{"num_hidden_layers": 10, "hidden_size": 256, "num_attention_heads": 8, "num_key_value_heads": 8, "head_dim": 32, "intermediate_size": 704, "vocab_size": 4096, "hidden_act": "swiglu", "norm": "rmsnorm", "norm_place": "pre", "norm_eps": 1e-05, "positions": "rope", "rope_theta": 1000000.0, "rope_fraction": 1.0, "qk_norm": false, "attn_scale": 0.177, "bias": "none", "tie_word_embeddings": true, "parallel_block": false, "init": "normal", "init_std_qkv": 0.0408, "init_std_o": 0.0, "init_std_up": 0.0408, "init_std_down": 0.0, "optimizer": "soap_variant", "learning_rate": 0.00411, "beta1": 0.95, "beta2": 0.99, "weight_decay": 0.038, "lr_head": 0.0106, "max_grad_norm": 1.0, "warmup_steps": 200, "schedule": "wsd", "decay_fraction": 1.0, "decay_shape": "linear", "final_lr_fraction": 0.0, "batch_tokens": [65536, 131072, 262144], "max_seq_len": 512, "doc_mask": true, "train_tokens": 723200000, "max_steps": 5784, "dataset": "wikipedia_en"}
Each number is 500 + 40 x the weight over the matrix's rms, rounded and kept within 0 to 999. Layers, rows and columns count from 0. Numbers have three digits each.

# layer 5 MLP up, 704x256, rms 0.199, rows 640-658, columns 0-255
548540498529489549608482459443469547517484490526505507536491529530532556457551543504457510492597503516513477432543434453490552486495434489521546508509423495513548488587470506477472542499440445567470552539511517532509541499480393483526517596518534485508502476494495501483487521462523495541549529485523578461506481471496511515483501548543495458503411421491443543549433535493488448479492515551536521542475437428507510496490535529497562540457489535423496498522529515522504500416501516455455517497510468523543550493510535472595529545565510476537547534475422437563526491555507547452498543508513532482416516612485566567562464529458502529527502430496496411552500510497491491532508585458514512479505497496560468526463495492555471487559402470483472553468450517534498508510504541
621504544473497487493484535476485483474498464454492494472496550538511504497548602470524509479530461409448546512539537451525528467488562551512527490516512585529490531462521512522517512437499529475526498539480553459565506511452517528507527450561400545499557483439533496493461506492488414531521517571495561476479503528499491511623512481463541577490551509497527524485433524455512498554546489538558495464473520470437481523496522514437485490457537577552507487558480479504539460510471442477578507523551460559487413542427459525460463469532506527518456464464515492533529547545494468477530459528488518562510454545530511459470495548471524534490561469525441515534491516413445528402519528475518498555519453576519449510489472498436496555520502426517463492507520431558535487414559469
525488452593470499490468525483503563512462506470541459502488523404524518467434514468589449485493525518454526558523503454519429519550474491460505565541477462517442561548459486492474535520525424512511567488541518452524564517500517405460489502458459475527481496520512502487494575570499479515513467506568474505435513481492524518550494514462469545508516537527525484497562544512514541447518596511525456475496516547549460505507564564514499480493498534482458481539534489544554483449517586555501538506496481398480505509512521435462499525509569532472421490510492547453545525510471483534498488502553536452494552497492557534537540510546516421501524495577416508469507503500493461518538517485528494505498563469500528513493516452474488484409439530473558491475507526564558486483448450
557454521514460494534557556572554478491570489536517493479561493481444552482494462501563549487456526457551498520564464528565487504453479475510532513417493532515427524511488428575555457448565538457534525540511548573539517543460500493466474541505486440501501536466572507544510491478482529474524498436527539460502485531499492462501384556504450507478521490469511542456565499504522532475505499585470533512534509505539500549542460520405551563376493508468456544496504553565483478461490542467493532518478514534481511470426485472530564498548483496464537522502545520537547535524498481510502489531473516559438481578467520483465432517451490502503450469462520517426507433526530436503496512450428524591516578502534537485457531527409496477467505536502563585477522474550445514564505438
462536440606474527572588537567518518559536489491479512491465519554510456531556481510451554542431452501473428484514523522499527473516492448463499502462513562506515554533495444458513560494540515526549473503540447532551530404556515479588489478529503487395539535574470449470438471531546479448601549543455600470439528456437524542510483456501538514544503467467521476566559541466511469498481477487550464437521447572508531526486446535534582484393471528468446446522549543438576429436490458532572464428466478512590572505484423493462400531445478513495510479494549515499460448539522473423510395507464523481477535510472481509529509485419471388504510450606525508466487537449492500484499484484501466453504595496567542557477590493452423424481449534520495475536477530379497496500494461
472535535520463496559466522495473524476527475545458527506552557545488546497533574555511507525530500467480540560527553500456490459490490525553513494499449484528507483526553487451505472558480523508451556449557444422530501519545472500508453500555451440502567549545581530438555482478499500588503428503448548481585509524449545513519498479455457456496452523573549437518488461493509501518427577458451484490539466464514535460576486531420498508494499393456556470488512447570542542488534558506510403464491469505468485500493488477497490568476499509441567521408486522523487496490556586456516515495500523542496456494491428457491552476479539507508484501546625494592552486471559494368510423503457484444441503503495537522553459546609565515495527506570470545516466467540520532551483544
479495468491486541483487542536465544518512560477493536410484476559476560485521563461476537458540529517453460539528508489513565565465506521468502554536531479438482496457476523538432441499521403522478517541525519475445433445466400549464480443480512519519460492449515516500459541501478483552463572484491560580512535463485503577518486507472594558481541520557544523510540498461492508539515522491527435556551459515567515470472583514497488524495472500493474527527523531528558458504557502465536522509482505562452603492534501448516476556520487534489512465513424505491536436500541451454467456559544546490491532465454506562478464511467620525519501490462527456431484456504503477589524555540472491483522438537516494500517527470464478463516505493504552425501483472522463534590482572
441511483547605505457538504525506471541530481560443559471478504538493539486571535407479459599406506460508514482474515456484505498474487515480435458480506491461331545532505469478504501526527634443551510532399530452426452590505496475595452535498459460555437503483478503531516477609473552491523418584504476490467484508476485445495519499449515500486470472452478516513451509469468531562431486478541475513484503525439530512501491481557545462565506492506575503467516507554568517489443495535480474488521524550472554515428431449519470520449509539545491512481485492552485542580409515574480520512462548463492501575561535469443533567462506513532475468545472355475499479499450569417482492484459564471534507532490506500422496531474556511486487527509535495491478514530502492447494476
428477494561534464502491502490517466470516532456479448520574533478463488486519560503471531433513446459443540571482529492499542497551550455490508511543474479530513516486475528523482365471479461522513463486519506507522459452523451533526534496498490431531485506555537483472483457547512505502518549517524461544619494558533406523509480491437456437485488487530464529498490476461527496464574483480472500496523545548430488452542511504453454509494458506518492523533402506547594555480456488457480477415496472531554453488498493474474516545586554468453514562574460451475489496506544563562417474491541544453506530483509496467456537424459522408455500502502480533535532510523550474553500491576514519473535501501485485445521461465463521478480442447512450565464515482642536526475490516
531427482427496482484556458475459395497476571500550450490510547483528545552382502477517499507534457445501442451397536514508592494575456519504449520479507520458493513532456498512503517472482429522527458505423483517540568474552607519481517518511533408565458472468550523510531476513495520494405561518484438517488541484502540509471444536500552494442486499511515550511512481501474516529542508535463532542476464501495400419524551447477522540508555527389419538421478447472422479609522575397452456465464525553493471498467507516447512487481465524548438485444476484516513505573512504542482574515477455500467550417533522476541465535483510496442489445537525463481539516520538535432446540468460482537492457458435507472548534572456544454472485496410539570508497520564504504486536497
539505563517524406447546537523500507425451416490512559515506508442495511480545485537553466487535583564497557435507567417457583451533581530501521550534556547453484498535453559490424492457458457454524495444486493493561456480519493490505468489461480483509584533500534424530525464538543490485483466479493489527530436548493474468504566573424511497465523533520474483498448509530428513496476484490564471497538471515577557502502482539447605538523522458504496499525479527528529504507492461552419559452556526461504520527503423545491569430548492502505497497500537501463440523529554463510500541536510468616523520470545523498394494561454541523476449611517460524533546605453500583495475504531388515483502510528565573442473500461550474503518513526478501529490498439508501463519454494
487493513496476493457443501507485490471415525449515464489550511427488527471410454506494499539516526520478536463533514492409442423440500535534531464485458422563511509505445409463454499498509460466534503516488577465523522457537535549466491456547485501495512519518611476500513481436545540553459474508458569494504495452479462507489585486525454463565472444547535507478540479495485537459565531517459499507491479453494485402547524485573470479559490561524535463566521542456494503499438433514425525528556507534479542495588518536516498454474402494546497476481478452415560519533459553482447547465523474509483539539511461493519437510454505496478509512528535481510499485509553438531474498558508402464553499563465459425582430489442430555482468569542519490564566460463458421501480454
511441509507434508438510444508531450412522526501474557515542421487509556502531547472472532408530486608443501524520503414483549568490571468491491594444510508441510452496508489532523469472515535568527558429494507460475488523511500481510608470408463458450493512568452508517400539514489482438539465505434538504444502477502493507500557486478487510507490528518430469505420530519498474449507510486492484562506494476586416570511488404531451422496498420547452432491479433465517500427483552499531449449454503561488546451585457541495530505456471509545466484486512407469501468477518472438439473473534495513517473455553468575495508450574437460536511511544555488527497475445491533480535429495486537512499520508582557487458524451475509445559673552529464491526411416529505527472451530
499556523523510513570516485524504471575450447422510473489497455524508532442514443487446606567517435497536485387475508496473499448496446535445488473510491526520463501529505495570553494492509522522508468433392574470518469459514509470504481517529529575545555509505541517528500466543477503467469442555537498503479515397460521470511545472524507475496493538556537585467476452530502490554469506474499498511550463464508553462495482547533593583414462469545556504527532461483531461498533497531499593477522469439503474560491456527420563483522559493456522582555527473485547555486520503498505530483438506480572512503604446443538524513574479499452497484445602476508515534439499481552536518521580537476537513504444467507488503448511458588564457479525496515432528530568568448520533514
497497503471420475466479511518490534494488456495465403560489491499463431523490510473492534568426486549553545507466514461518502519460516511471445505496615480476426506606386511483469487486469572510529456509477422480520481502508459541523508539428477459534459574491502507535555481412417481474552425498441489473459488457500525559444462455547470516519476565472505532468460524541584452506533554466481441530527476512497524507547448488553478467483537524511465495529536468527487550517499528433559431504458536550477417536515497519445483500496498543496510451498554541513559502407406525534431542508486518495471475517540508511494558487482522482466520462490517465489503525518454532494498531517580550523498461531532499433488532411422505498532489446483505502414495487509479453471467500
461465477520454538592449547502510532561493510467463504444490446418462502554447512466511479527443570558550585531520586536509415521485458503485432524570533567488487537456485444505549532516541497525449472507524559537514479502494444508512533467478502486503505522549503552563498436372525442484522517483390537426514540511553451515556568449584485503512519470576490493425515508507571553604430588475508573519534460560493424503491520497550572524490587471493456491502473552501468468478413475475572462502559533527548493534485507584454476548563571518436477516497520443462516492537525390581508520553433525461348491530619459431419491469484478474607460522507466516566487363560466503545427482481491512485480464526497472517471458451476489484537413490531501553460525517597504460501495583
436526494461518501556581511443516438494531517478498543474470537539499492539493548470469475456465481495535486503530507461416561547465423556563483530531457500488430533488418476477529513447516530530459511424473527566561462469533476486510453514499467506485498454477485460494452516538521522436471489492495486490491499524486468571552510529516506486511533430475542505524523438556528488469474510487460548561458516484505565542476537498483533525507527545537514480509505525461548543518508453522501495528498560532492537530482474484502560533494501500552490498493480523507480474486483464485467482556491456449487499486551499494499481515438577461473518506526523532518433470514482488541475424498528390535475535534483509467507504502479488494541455443503541452441497486516463503478451581
489539517570439466514477485495548498554485472447500509495456520483517491445520483563510465588501566495530494480512526495450558503557494517537526508444534495515449511521469484572418469514421524493539452451493468444501480442544526474446536485506512518546450578561513384575494478501501398493423546470472485477509518505521481469519521567529473487564465502495485536528467493515490446500475493483424509492458492489499402509550549516521562441541422559503530500570541540412563496498499547565505442451509514433592488411456484502487483622428563475469487519465411566511584484526502519430536533529481405483463502540487515486521500478475469515483533524552503469515506463579544502579469498474506585451575503592535437460425463558396523523563465581647542545502450442510491457597529494
489501568545506560510487533541521481514553499541486553528522519429483531548533543481455432501509517553495488504408524511424495527529562518530368504532445481437555544541655500426559547479525429459519477550488444488494508505512496484471518510588480430523519443537545497579497435491551576447569455589530554508448476536534545520533512445502512472472457505516451476505458484466481527545503541470581472386492473438535523537500497549536487399466592582511512573570472488475521526521514425504518526504461515454514540504486446525514561490506562511503486475467456526521437488540512466505561539492506520524543519531556533493430476497478460464436505447453530512485431522514547454543498505467567511499442473496518512528446545516460462433512457526451527537503398473524516498451480459
# layer 5 MLP down (transposed), 704x256, rms 0.182, rows 640-657, columns 0-255
539545526406501568529535486469536567493439510479456531510494496487458500522471516387487558520495526507485416466452558458472533516497499470447461444444530533477519503491490519465496487504477472550529501551540469463455407531478512471454518449471455470528434487559522549515490535514536528539557537496459474511502546498543445506485437442543421455465453564484483505478467507491398449525427474520485491477468513471529515525510531482547539447490508486529482531501455473463504475439508494539506502526499494490463500503510482574455498493522496472424518510453470570508489445534522556456441481480475526540524479455437448462514511525523426478561523476478516427511564505473582529463418453461435487557439506487506459505454498501542453453491511522460519483532489467440591486430557461
496454489504529573505488469524497475484440502585535460488504442506445511522560485505577523503546453508479497455457520553473444464525468479494425529539556509518411516517499576559509473531526449505517513448543556516506507480546540425496469555499540470482465465503525482535537476471557475543451465538543497496552495494520470498509440494482536561476502492590467528471467542506541513462442541474450504626458493496486469547468551515552464543505551583570473541512514497545531492479460536449465521522503453512459566469561568410534540515484519480412513439533513535461440554528512550514511516488482504497490544469586444495487475520549518464518504482537529463466493431470490502540534447540557540545615554487546481469443420484483424431532476520452504547462488552489504573549446452
488525504495521514482493560468489570537581468586563458501454560492557500519512460538529510577551590519517490514524580432557543491482428505531468515549487512541476526506486495489516431481578538489527488546524577501502416490516514538516512520454435467473476494506486445548477556570495392534535522534539490502530434542555507537471496507497476498511552509451402467528526516491536456485433621550545436495501501527476456457511411518487557452489507489495524480522512505515525531500509503431467540469526493521487475477490522552529468560489557589556468488595488456451614564474538498499504503537483531535468566452526491501528452415467541534463495496436524491549492501463517471532530469484513532475498531439441441481566492588536477449427451487485497549455488537443463473504478456
420544495478541426559554459485560497475510528536470515466450480522486479472459516453506483537477515498491486508411483538548530461560454508470570510539518479460590516495529529431495411611455545469430527557530447514482531438528498513591470459502548482517525474565418474439517523461512477451481500503476472517504487530536450504485526486472546494494465456472486487523488489505500442535535535511495505474506465550534531488464552556527538525531536461545521516475480520497517478455500462503560475484457456477432512462450516523501439463509513429472472484473564515486479510524457490510555453519553443535531499549507530453540487499501507509480521441532549480496453575529434530516529468557454485478533530498505472554535552479503521557542509512507452477413456492491539504543496522
456511485484567478492517515504491521436493490449450572594511524482458465437445528540526518525460489541507577555482487498606442474546493590432562478500546488525506506474555488420529482531545448517481512631460443538565530490568526553544485513503511505518464472511448482498499502506499508501456437424496516503535529550511395444517484537497556522467509482517501444474544504504468471525424515492492501466503516539486440495499512504494633526488485481496494569534458477541475449431417448580467501540541534509437491462519516452529494444485471468487505503569489479477490462536436425547431504533464464479521495477489528458450531513493412483595512440469565526596510560464505522550517460540470464456522498498523452409588476585447539506524554489521556505523457474532534517494521500
449578488538498446427438549452498498535511515555500497492448510499489573469536489438508534489469529556505509536550512490480520490510498591512422495545494511505471477545531495445563507442462621480472551517485487531470488495564456546454516491420534519484505496406441576511613511545531525582534507456499534492502460501551559551513562557542479497563491472521523548441497491502465496483450511577500483472510504518568455503571544420531544528528486474552572564507547597475541496535600498444549461475520526474526510392491523492470463498515532501470488553552456466535416540505495495443519535553489542504496517519543513525403484486512518481539482537475482497508504506490530431549507441489439540524450484473494498451522457521481503427511403531463458550420551487452549453495533535
495515519526507540551546514479494535503495494491500505480501521484512489450460510539481497473546486529465441494478499552503489548498511481443560509488535485403516488525525497517495573535507581483526435513523533454511546441560486535532423529477461516448514439617517545558489531534500545502512508513463463473537556479540521486495502469516545488482502566475483556521466473444543442461477444534495576519463443581522474584491489462504514448543515547455531475561516519451560584458504473546496453538509494516488540494590506570479473470468390463499507486503507565547530504539519513550440488536459471406414487547485477493483522482438476575541458545510551489454491558490428454485470548523490553517480487497510477477529493553533498432527482467428442446513603456475518497482565415
477597473483485456449466549503444464508562534524442511492543469508541478493534535525487503528508504565578544512515514500506546421605520556510455446496510507489506508478503471465475485558472568566495482513481526507517487415526507504498444527490517554551446465468475531465507519496499507443492506473447547484448537564492537504514545458569581443440457496539467509539444497459497549535513506489414499528454500533590507502519523480551536414489472495489478459462521505491505461505467500585535516524441518484534553509513566502490445460446567463444467512485427482513514522451535534530547497541428525513504518477508562476451529504507475527532500553548540598497506536488480499545456560553477580492547523532513451469492510463524513522482508411439449445562501471520521419473560514
487400500505495486518502471470511454480454446484502488492493505493526513541468494528465495498501513488458499484499452526515482486459493484509504489507529512483499469472535501499545514531512474509484439441511499499493485494516476508489514495498510550505483513500457484527514461548489493505497464458528505485529504535470537487509473475522464572522532463518501489498506519532546528441506465501488482524502507448474505525497471511496497514486529527465524500537486483501513526537524474521509459474506542506494509464506474474531471496483523479488506502487533454469519523492518476489552492492502483472481548501493480525509524519498505545494520519458513485468459487481484490504501522479495506503497491503507495476485487480505465523557525542471512482499479512509538480510487511
498413505494546492556481477519497501539483439427583474528482559539499550500506540565511426476539518527387452476510531533470500448520511480509438569473500477485428536559520411559568501452529503457468547463511442497399456473428486470511525518540511518496475540512460438425605425499517494535499443615472592515543520502541442464393477549519555522444477557558520544630535445508473479481498572532581542523520525493578544475501523545428438481515488564512438518515459521477448511562504580515475405521519514535542552453477577495457458462464434549578432465420509515493500541506539430527466523476515484528520460460530520480530440597455487551484488523470443417569493538565510458523549479523450529454541539524470538407512572524451451474509486459586510475443595492433546603530487572
457538530434437468553392547476508527438448443500503443450482480445499443570444501528539487509527510501499542475500490505455489400469540549546575528506511437461502517545479547499519526435576488507455530524443523493539485497557479533517536426538579546475503517420489480503474541508484518466509437481523527517541497524460548575475503589561465545462514545499504545532484472566444526483482521511522408531472520494505532501546513539484483550533508540522498487498521517532542590564498511463479504482471472600521530517522541496516461563482502485528494542519524462547432596511532456490471479525515511463593536569489482465532481497488478473425477570618439487584449501542394506508485422494398520438480469512514527489534479484508466517568512572514467518475515508558544482461486453
540466522508534490536491476447540487529497449489466518515468618417616512506465478513447510536476517593539544540519454439584473509569497518497536512554522480512567505480516504448457521475544487549583502475514497481572509513562503470499504429465469485458456501511468469555430479532531495422533497496491461509506495539467454482469453461474580435552571567494471433491494531533502496502511501472538485483512491478438448479417515533542468497476533553453536461442455534476421507507571545490459533494592544480512540458541488559461547493473511445431423545525516521515474545496449500454535503553457487507528536504526527441462541417536502489521499513428501464579481518537547507466547541504514498464541461475530477536523499469566607563506493530500547467515470489515519493472493431
526533462465489490565504482570485484519587585490526443460521575548548505479481464450491529511494501480481540446422527405487557486537550530517493451546604518515471483477506509436427463544491471525484458507481539506453464422467621497532471541504488558542475499482450463465457507520515439552558536513443483526564550482483419589531566528564486536417547521461420533500501546533578478515525544568503473449509516492550423485512516438525565488522421516501547484497516487478544495570516547537449510479533509471480501531378531482541510547450544495510447496459605582519484527491519515572458523470471554520503508448541556488507526539452479514528464556476481593488478585499470466504480506563420507518434459423506567465485501508459514558516474499525439515473551538500502489460546493
507490557449444480515514489512542571596480500533560483540511514532542498487549519473569435535497434548499461466557479421516505533468474480444466512490470523447529568484509513521514463511517561456430533514518511497524503494515501427458538477431520491521554513498503486530457478492454562583458538546470561483443528499523430475487484476490483512500471506479419452549503503492436538585481508457451516427403452535493565485497493550529471516438544442503447535486532493509552519471449408487491431468501529466504490497539469477504477470566476523508515524513424458492434550486525530466519577466540481485503474598590543558547543487532532512487435408464537497483494475462522481527521505522462472496505459495379436539435586472528466488467414525465428468508499485449556513504425534
482444463508444446551509562483519524479455499527565488475439558476449526474470495561434466474516553544473373511532559511450531480505506473460501533518411490523526441552474464499466505505410451501476479527540458442485524467477478521437468549546469455449476516526524468514549480497443483594508483503502466500510530493466532542486505499545453486487440531541508419531488506479596499478500536500520457523497506521462503466523500550489478377466548475526504489516498481469489422480478485458521492569521515481521484491501471517532494530545459484476567523448482447488499481460451479526607550492419490531463453544514531516494451476514424549548502445499485495449500519547546514595482498539520500503403493560482388499428534455481490508541523534526428486467520540545447513554522571
509583479464460507513495527502516561489503446500513521492451518503401575571446531519490612490486580485496469558466511490471528455482475582428515576537509543579525513421506487486478585576540563487554511557444521457474568464540455526510479481495484481523553481547551546521489492577569522526472438495501463556438560578453381503525420554504421462540521434503557541480502440539613506447443455516467489551416553491524472515482455504532496491489551456497480488517502487430561500486471523568466466526524473565467556430469453472561505488588518509472485543536455521579503464478592516477549496445553545487464512467559482479524521399513451485549543539560511489539482508550518415484455511515483505479486500509592499473497459526506507488542421538536459514494487525526548489391489504
456523520500530538454526524486514481581527466494478514483539493518523500509506560438540589500488416518555510489455491544499490484527509390506487464449524551556551499528443533596488485523462571482510552528534565480531581507487530517515442460505531555453504455510511488501503455479542447556455436475557513537540443434508504533470513441460529436497476497488495462508517511519531480471523503500475494538457463517491533512502467540485455562528537501583463435531445481475538539477607499529510415575482518479415553510401536498489417483483535498508566518488501499534533506460443539496496449461504481474592571581566532470541520534469595509485476496477513466463472507524541512480553452513477505470535548485490513530523546510542543541514481449474473533502509498468516494479458490
465489567586468448480483458480367465450572461537553508482476517418439503537477523554409496485571480524493505466493513504464573573456532502544593508472433580511553501519525488535560553506540537513448413475482532445428562496580479496407482539547405498491485557507520453511487519554481458493471454483517519483494484464564638446530547443451479438487487492493480544484472592478499482541538537505504504474523504556502491552496528497538569423496406555466518499544450440430468505532533488496484473494498578489529490500435442481458479494479543472481443544435412476522534461440567582552457475514544469593560519500586525501481549545566476476550530551472512537491504619519476526481456584494531450461532405537553492492448500503550523421510454525489546457598422487509428545570478600
# layer 5 MLP gate, 704x256, rms 0.192, rows 641-658, columns 0-255
527542570507463452501580518467477538464526439465476477526437527428530541489443494485556523549518626422538537477508590528573537498460491441470541470528505521550507568473503499501472471529474491507462463448469481447486380524448444494577510522478443503558444566445565423511410533477436455488538553505439524541497502565508546426513436449522529462516445477455498498495555552470476423517471470558441445509565519560525477522521474479493513519485481496502403487454477478512525519545502485437455423513449532519488501480481482447452431572480501499533441470493522490474482419430521424472511520471465451517512496449539559499538501462459503576569451407528549545506526536563469576481547526526477514542446484512506525497426510437470516499477560444473464569474493530526488439459505510
453495508456521542495502515484490472485527448515491459479449465458489524498451507483463496450458514505465543520404536539506548522461511518499532380511556495486485594479441485407503501528550517509477531599451461481456450571555485538489551487568453480541456545468504535452511492529491573533454526533575544523529566533523427495557514469438571467526474432478486494453455470413489508512504466514538529466479466528474475572520464526565458470530513456487508499528493512459519611568489506519510406506481515549542441498515515476494536515483515507481519468539500454433524486515533532535533467534470472540454484531549503531581447495501468445466460493467482521505462538519444510550502492456580500467528525470543485482497467411508513504457555507439474535495492498526491560433503452
512500556548495575431571434580481534502498456413515485542558480467505495485552504495474472466511443484562550476536471526529478478455561534496467555537482448514415480468486521402502536505498492543524469505522490486554475547469458447488480568515558485481491485513544487492550483486541539538545538524555464523501503478470562465534547534503470520506490483569534479513529534443514503460464466494510476534508503488483499514557498465475527501460536495439481513501468492430544558481560516500512471508489463530464458396500564547480478489533513553563430501540511495520538458461515580573514562461520524487434479478491474526496484478494504467545530497542504475460454459479525497516489433487506498554474541520419539514548413558546522500531524481499529523587548480432514498420516481
520460585461417501412500502502485439494519524574501506492523530488486571477514473516561505496556533405507542422473491454482538520400538423461533495566459560580485471534522497539445435514488430499502524506489555532495446487470557516549541392497445493536475535484435541483461491458514493539458509475404450468637465445500479506458401537527502499492570489487426500431541564547525560575502556423525494516523525467485451537471520450456429428531479434456456521475548523469528586513551501439467592495527503455493517522453499531535593516491524497526471535445561492513553551474477534492548562477500457515552508554475532537531405533499613466564488523523472577478498522456502529465447492558564529525540543410473469599523448468483507516486556455490492480459494516567520386515427505
559496535540538411446511573575545461507450520461475464564514460464510477541430490477460538486478418477486506523547515498619534376543508519565454495416500411450494512513523541493472493458521535474505479441488572530517512471443482526572416577448491497475476516523513431522547548460504453466515449465447597523512476512454498433488429541499588451517461514472399544469465478530517482571490478460437513588563514538486535461471577433485570496549552559490519581468412434513536502532499489568417473517458488529510564572504516529550518533565481459555517525481491528492494508465461492508498481514501453440513478514511492512613518457438513500485531486522529571529471554485480473485469417484489481540500503430511514529479554510525535564500539434470522503614435543481479535458508522
506473439527474465569490538450511475471534489536529535521502499453492503538581472447497484470585494497497420510507530416548525546457472526517470531519512564482429450496475544485486548518503520541506481481513480473532522468451505502528540488439428523454545490552499453482558567487538480507525552558468529474444554548454493518521469503524497519529493474521429464508505476421507533479497461496465523553406487555542506512466422527513527474442485500492482415519527471530450484472494562562552468476508564450553429517517560489518492456543502484517475485492548511525507483540489543477522468496530507557530504477486497500488521496512451525525411474540552512502504490485424502510458457549511512436465519475441512493552472477492486455426469576516495526464535456455523452441487494
479554419488465494487436525492471429457546505551520460484546480555510464486507595457455529564534469510486512396470486533500500455540534484480535463553504521458452465456516541456467543533487492494470577401521597423450531517500444491494618477419508572470466394535499562549469482526469497475567474477481491509507520460422473511519520542492434502471487455479504546475517515452514531538442442475503488578503486495541512529421488508539594480461504552497487531435496515407512490452459464524512515485511496538599531527524514533435572506498460485526450643529523482465532529552461595539497433518429539527532508505525570502468548476368483528508473465501487593473570445498545497533539542526445529483513544538531462551519510479491524530540459502445472502495456514511613505492516436
427456531555506525554479451525533544486570477504451444447513457514475564542440490523501523510486490530483492505515498568538518460505511462523525530522455598552534463433524517495498473505448500522430436465541518479532511477516510479453527524535490550465529489453461499473471489485537469538548486452465465524559482453482535526531505495470482571492519469581480542473501534571558508487510451478525532495469486558488532458530532545519493506486559539477485477453520482492556489461524476524527462488479516502460515439544478503466509538568451516517496501497511541530522505473542556502549499522536496444540415451545517539490511492464469527507470535478480505460488485561530553455495517543469512467559505511532420512580475517504547504502476512481451464494552526509495447478550568
500532531512448423470453484478465475511530501519362511477482497448431479562573395503475517505478464494467535535512523447474516526493528476437490432517406528431437483479474488476359512516516456501447438456493536447501496480509535540555504489567551543527481512480606464434461486519481429472487479477568411557523484451520526529532529523506464491477548437538426526572510492444508433499517524541473501446440519534473436465524478484569462524459425543501519544606521520496515505478548485476528530591440522489480497490464551549570483517484473510517480495494536553567463557523504517531551529592487445524572523488473505452432508481516476512473500481490554502410535495433522512481574500535512479488505496505540424496507547467545461531533499389444417535542462523512473489490579437
487501569537507474521562471552517535483535502474523486439542483417526537585462487633569413489542535441479554502508520496453539503579506536510529563504406583572486529502533498502418552511465566536427486536538496563530498553501482488512501437459470507475498502507432504505554562513593525507507473460580451499458510577508496515445463520470511551445513571486522510468447453516528506482524449490535428540526472404525592559548490458453529591530529569501420511595483522565541501549502526528492540472434586543536523495448485511446420503501473490534509554517565501510449538481531465527520465503466540504420535486572509556478507486508517464538548522473560430533518456468414466514435462517436485493484592499512561475523464563549479491490446560437557496538507441579551413497512545
494483504529514462493513553522501546501493452459498512466519534489462514504487496537472535451454443568479442497452507475539451551478472472484576507503527529502457483491512545491462510486519536529559502458460514505530510521550471496501518477533443556461469425518531575484521520611459501422507515519493470546490572502509517441498468526478447447534498481503426494565529458516432440471517500510495437536503466541416533569462501555532513490497503506493549481566503469540492499443494525500450513550532506420500505441540505524400490419495486483535500561525489600504484465439544502451508503466472465449506486490546551548507476540476607487476500465594471427510506433515542398493534521535499481506443464512524458580517476488417469454543561551554428474540521488477526515567433456
522430522483436472526508487455495506486525492442412535591545543485490452543501510505535451524537474482513559502460468437506438503441527546475508484566509579529458540501380539483589537455492453494497492536513479561514456516471424497538436484441475492485484574494455506499570522520453525485483520557511501493566486459606453469557436479448445458524463471624498526549500451542514460489444506514507523420496540535492505527506444546509488460453464604447518474451491486525512472537556488534510589477425462473540495502486494514517507532455453543445489470438541445452511565429474494565461529509530506535494412547491476508546518498525505531469496498421512466480512545507527420532486565527495532476432548542536536458438546511509548530503406467524513485537484518542435543577488442
471410472494499494488529501529504561468544528488459490458563535434515502567557471480478442544440408492514556597435488470511538488494514472518546513512507541529465538531443580531506484527550500507432488540502534518553415438465503477476497439482507508463454504514462433444535442501484450485499500481435474524518484492542425509494467551461478508482550487466596494503519517500587510451497482469454522420526502581394487531498510524604533458561448492481438565374484561536468468498481488489496571490515525506531501529496488489551539519506460521577520545470552482470434495510418409502492506521513501493507494506517523459475558466525519496548442536534447470509524558567494483446536444440498525499557419526499429498546516534531519429516524525481464505559528514491497555460444489
485514535501440498538562431481430486518448457469462541605556500530527489494534454509511445527561536433499508534504475540500517592503497458475468512523469513559506391575506521569479490421529517476441448470569467526499457493533521480507503487568463460493544469495450587487469486547514465539435504553536420441502589461488439521498472489531549462458458505499469464524487438546485574532433480476486511402496518499433503538442445537536518575508425522512533501412490567485478475534451497575479508501454503456491483490544475426512545481463436479514415535477547510459489429420519522517464555472508541542496500461504503453444469499524487474460448575559484461502473425505541535468467529478488427544452533557527484493423516550586425512493522523450428560497559504523498542573555439
478576529456562482551535489534523542483385551511509483462493575506469461477543545530487528477505581503577494511444542497441530556538470517506587545516553494506476501482502461496435549545504474545477472480487502503557449441472443519437479503484508575474555541525539531530492513500522559497528559421561480431490457568484474501532515522492522464523563522498484555488496495588482460457499475473515524563453411518470541463543495515435553498498512501587539444432490515518533431507443488477560483471531450467477507501499493461429467531556541522455489545488446445556435477491533502465451514560524434462446470406497491491516466529464481395475484435500512462492493534395455412549463545432534474454498528522521488507559519473498499493590510561493405566514414495526541500430459495
545484539497438541496546505460469494510503531479449459531536498537463534555535507538461575502523481582514455480520487485515541449485564488530540520530514483443479476471510516525551523496565498551414491558512462563500470464509477474519515508525494535471477478529491525508508499422460512455487507461464461490466504532524534617501462516575536442541443482485524512497516527504512460447488567537452452506493523480487473524480494446478527538448559456445517477444472504476464522478540513545506508529502472444513484476544454586516524486481503479408473465539495524497493572466435496509493491493505504460474493460511550507540476493495468514507502427465465469441465482508484496474516490500496424549459464466438528432481519529501521530476519472502512483508506490493469490527440515
507486438431416460447486423519594540549503486547512506490499545464495492478510427488445460469481480502521454484514495486510561431536566559500440470484483508614590483523490539593455472477468528521493486551465508557480468446526472508455552544562565466453529539473522377478522491545527511473522453414492479515470506538489595397459466535481488512339471520520538525564536515517489534535400518484445485556479538510554489456561566480541585505510455551488455450531530536485455494628457478438532495506497593479477533448431468464539484495444463346458413519466458524489470550460482458577503504457512440564496589435494465533495472479488452499474549517505439566492505467490501571503476500580484476512554522543609480508453433502485470543507478545461487418459477513447489501458489495
489491521494474448505458420421549488568426510522487469398535551459503482517472478485449432542505444481514566512476487438441562441473523531491495493534540544427395474423470522513523426462501517538543510494525527553482468593585596485531552465468587477474546525443451562509502480502529571496569512458475527493497537422539514525565540424548491487583500510466530505530515448436520574539476473547488508526501510458492532587485508563412510451483441569566531594460550503483474543417494481548501548390519502484507518482479534541514491465507533527421490561458519529468507489526465455524434506504571465521514462501447376471488430456574475511483502480442483483507471490553469538544426551446481518451518464480602503481538547417459581485447491484523528506490563542543443525494500440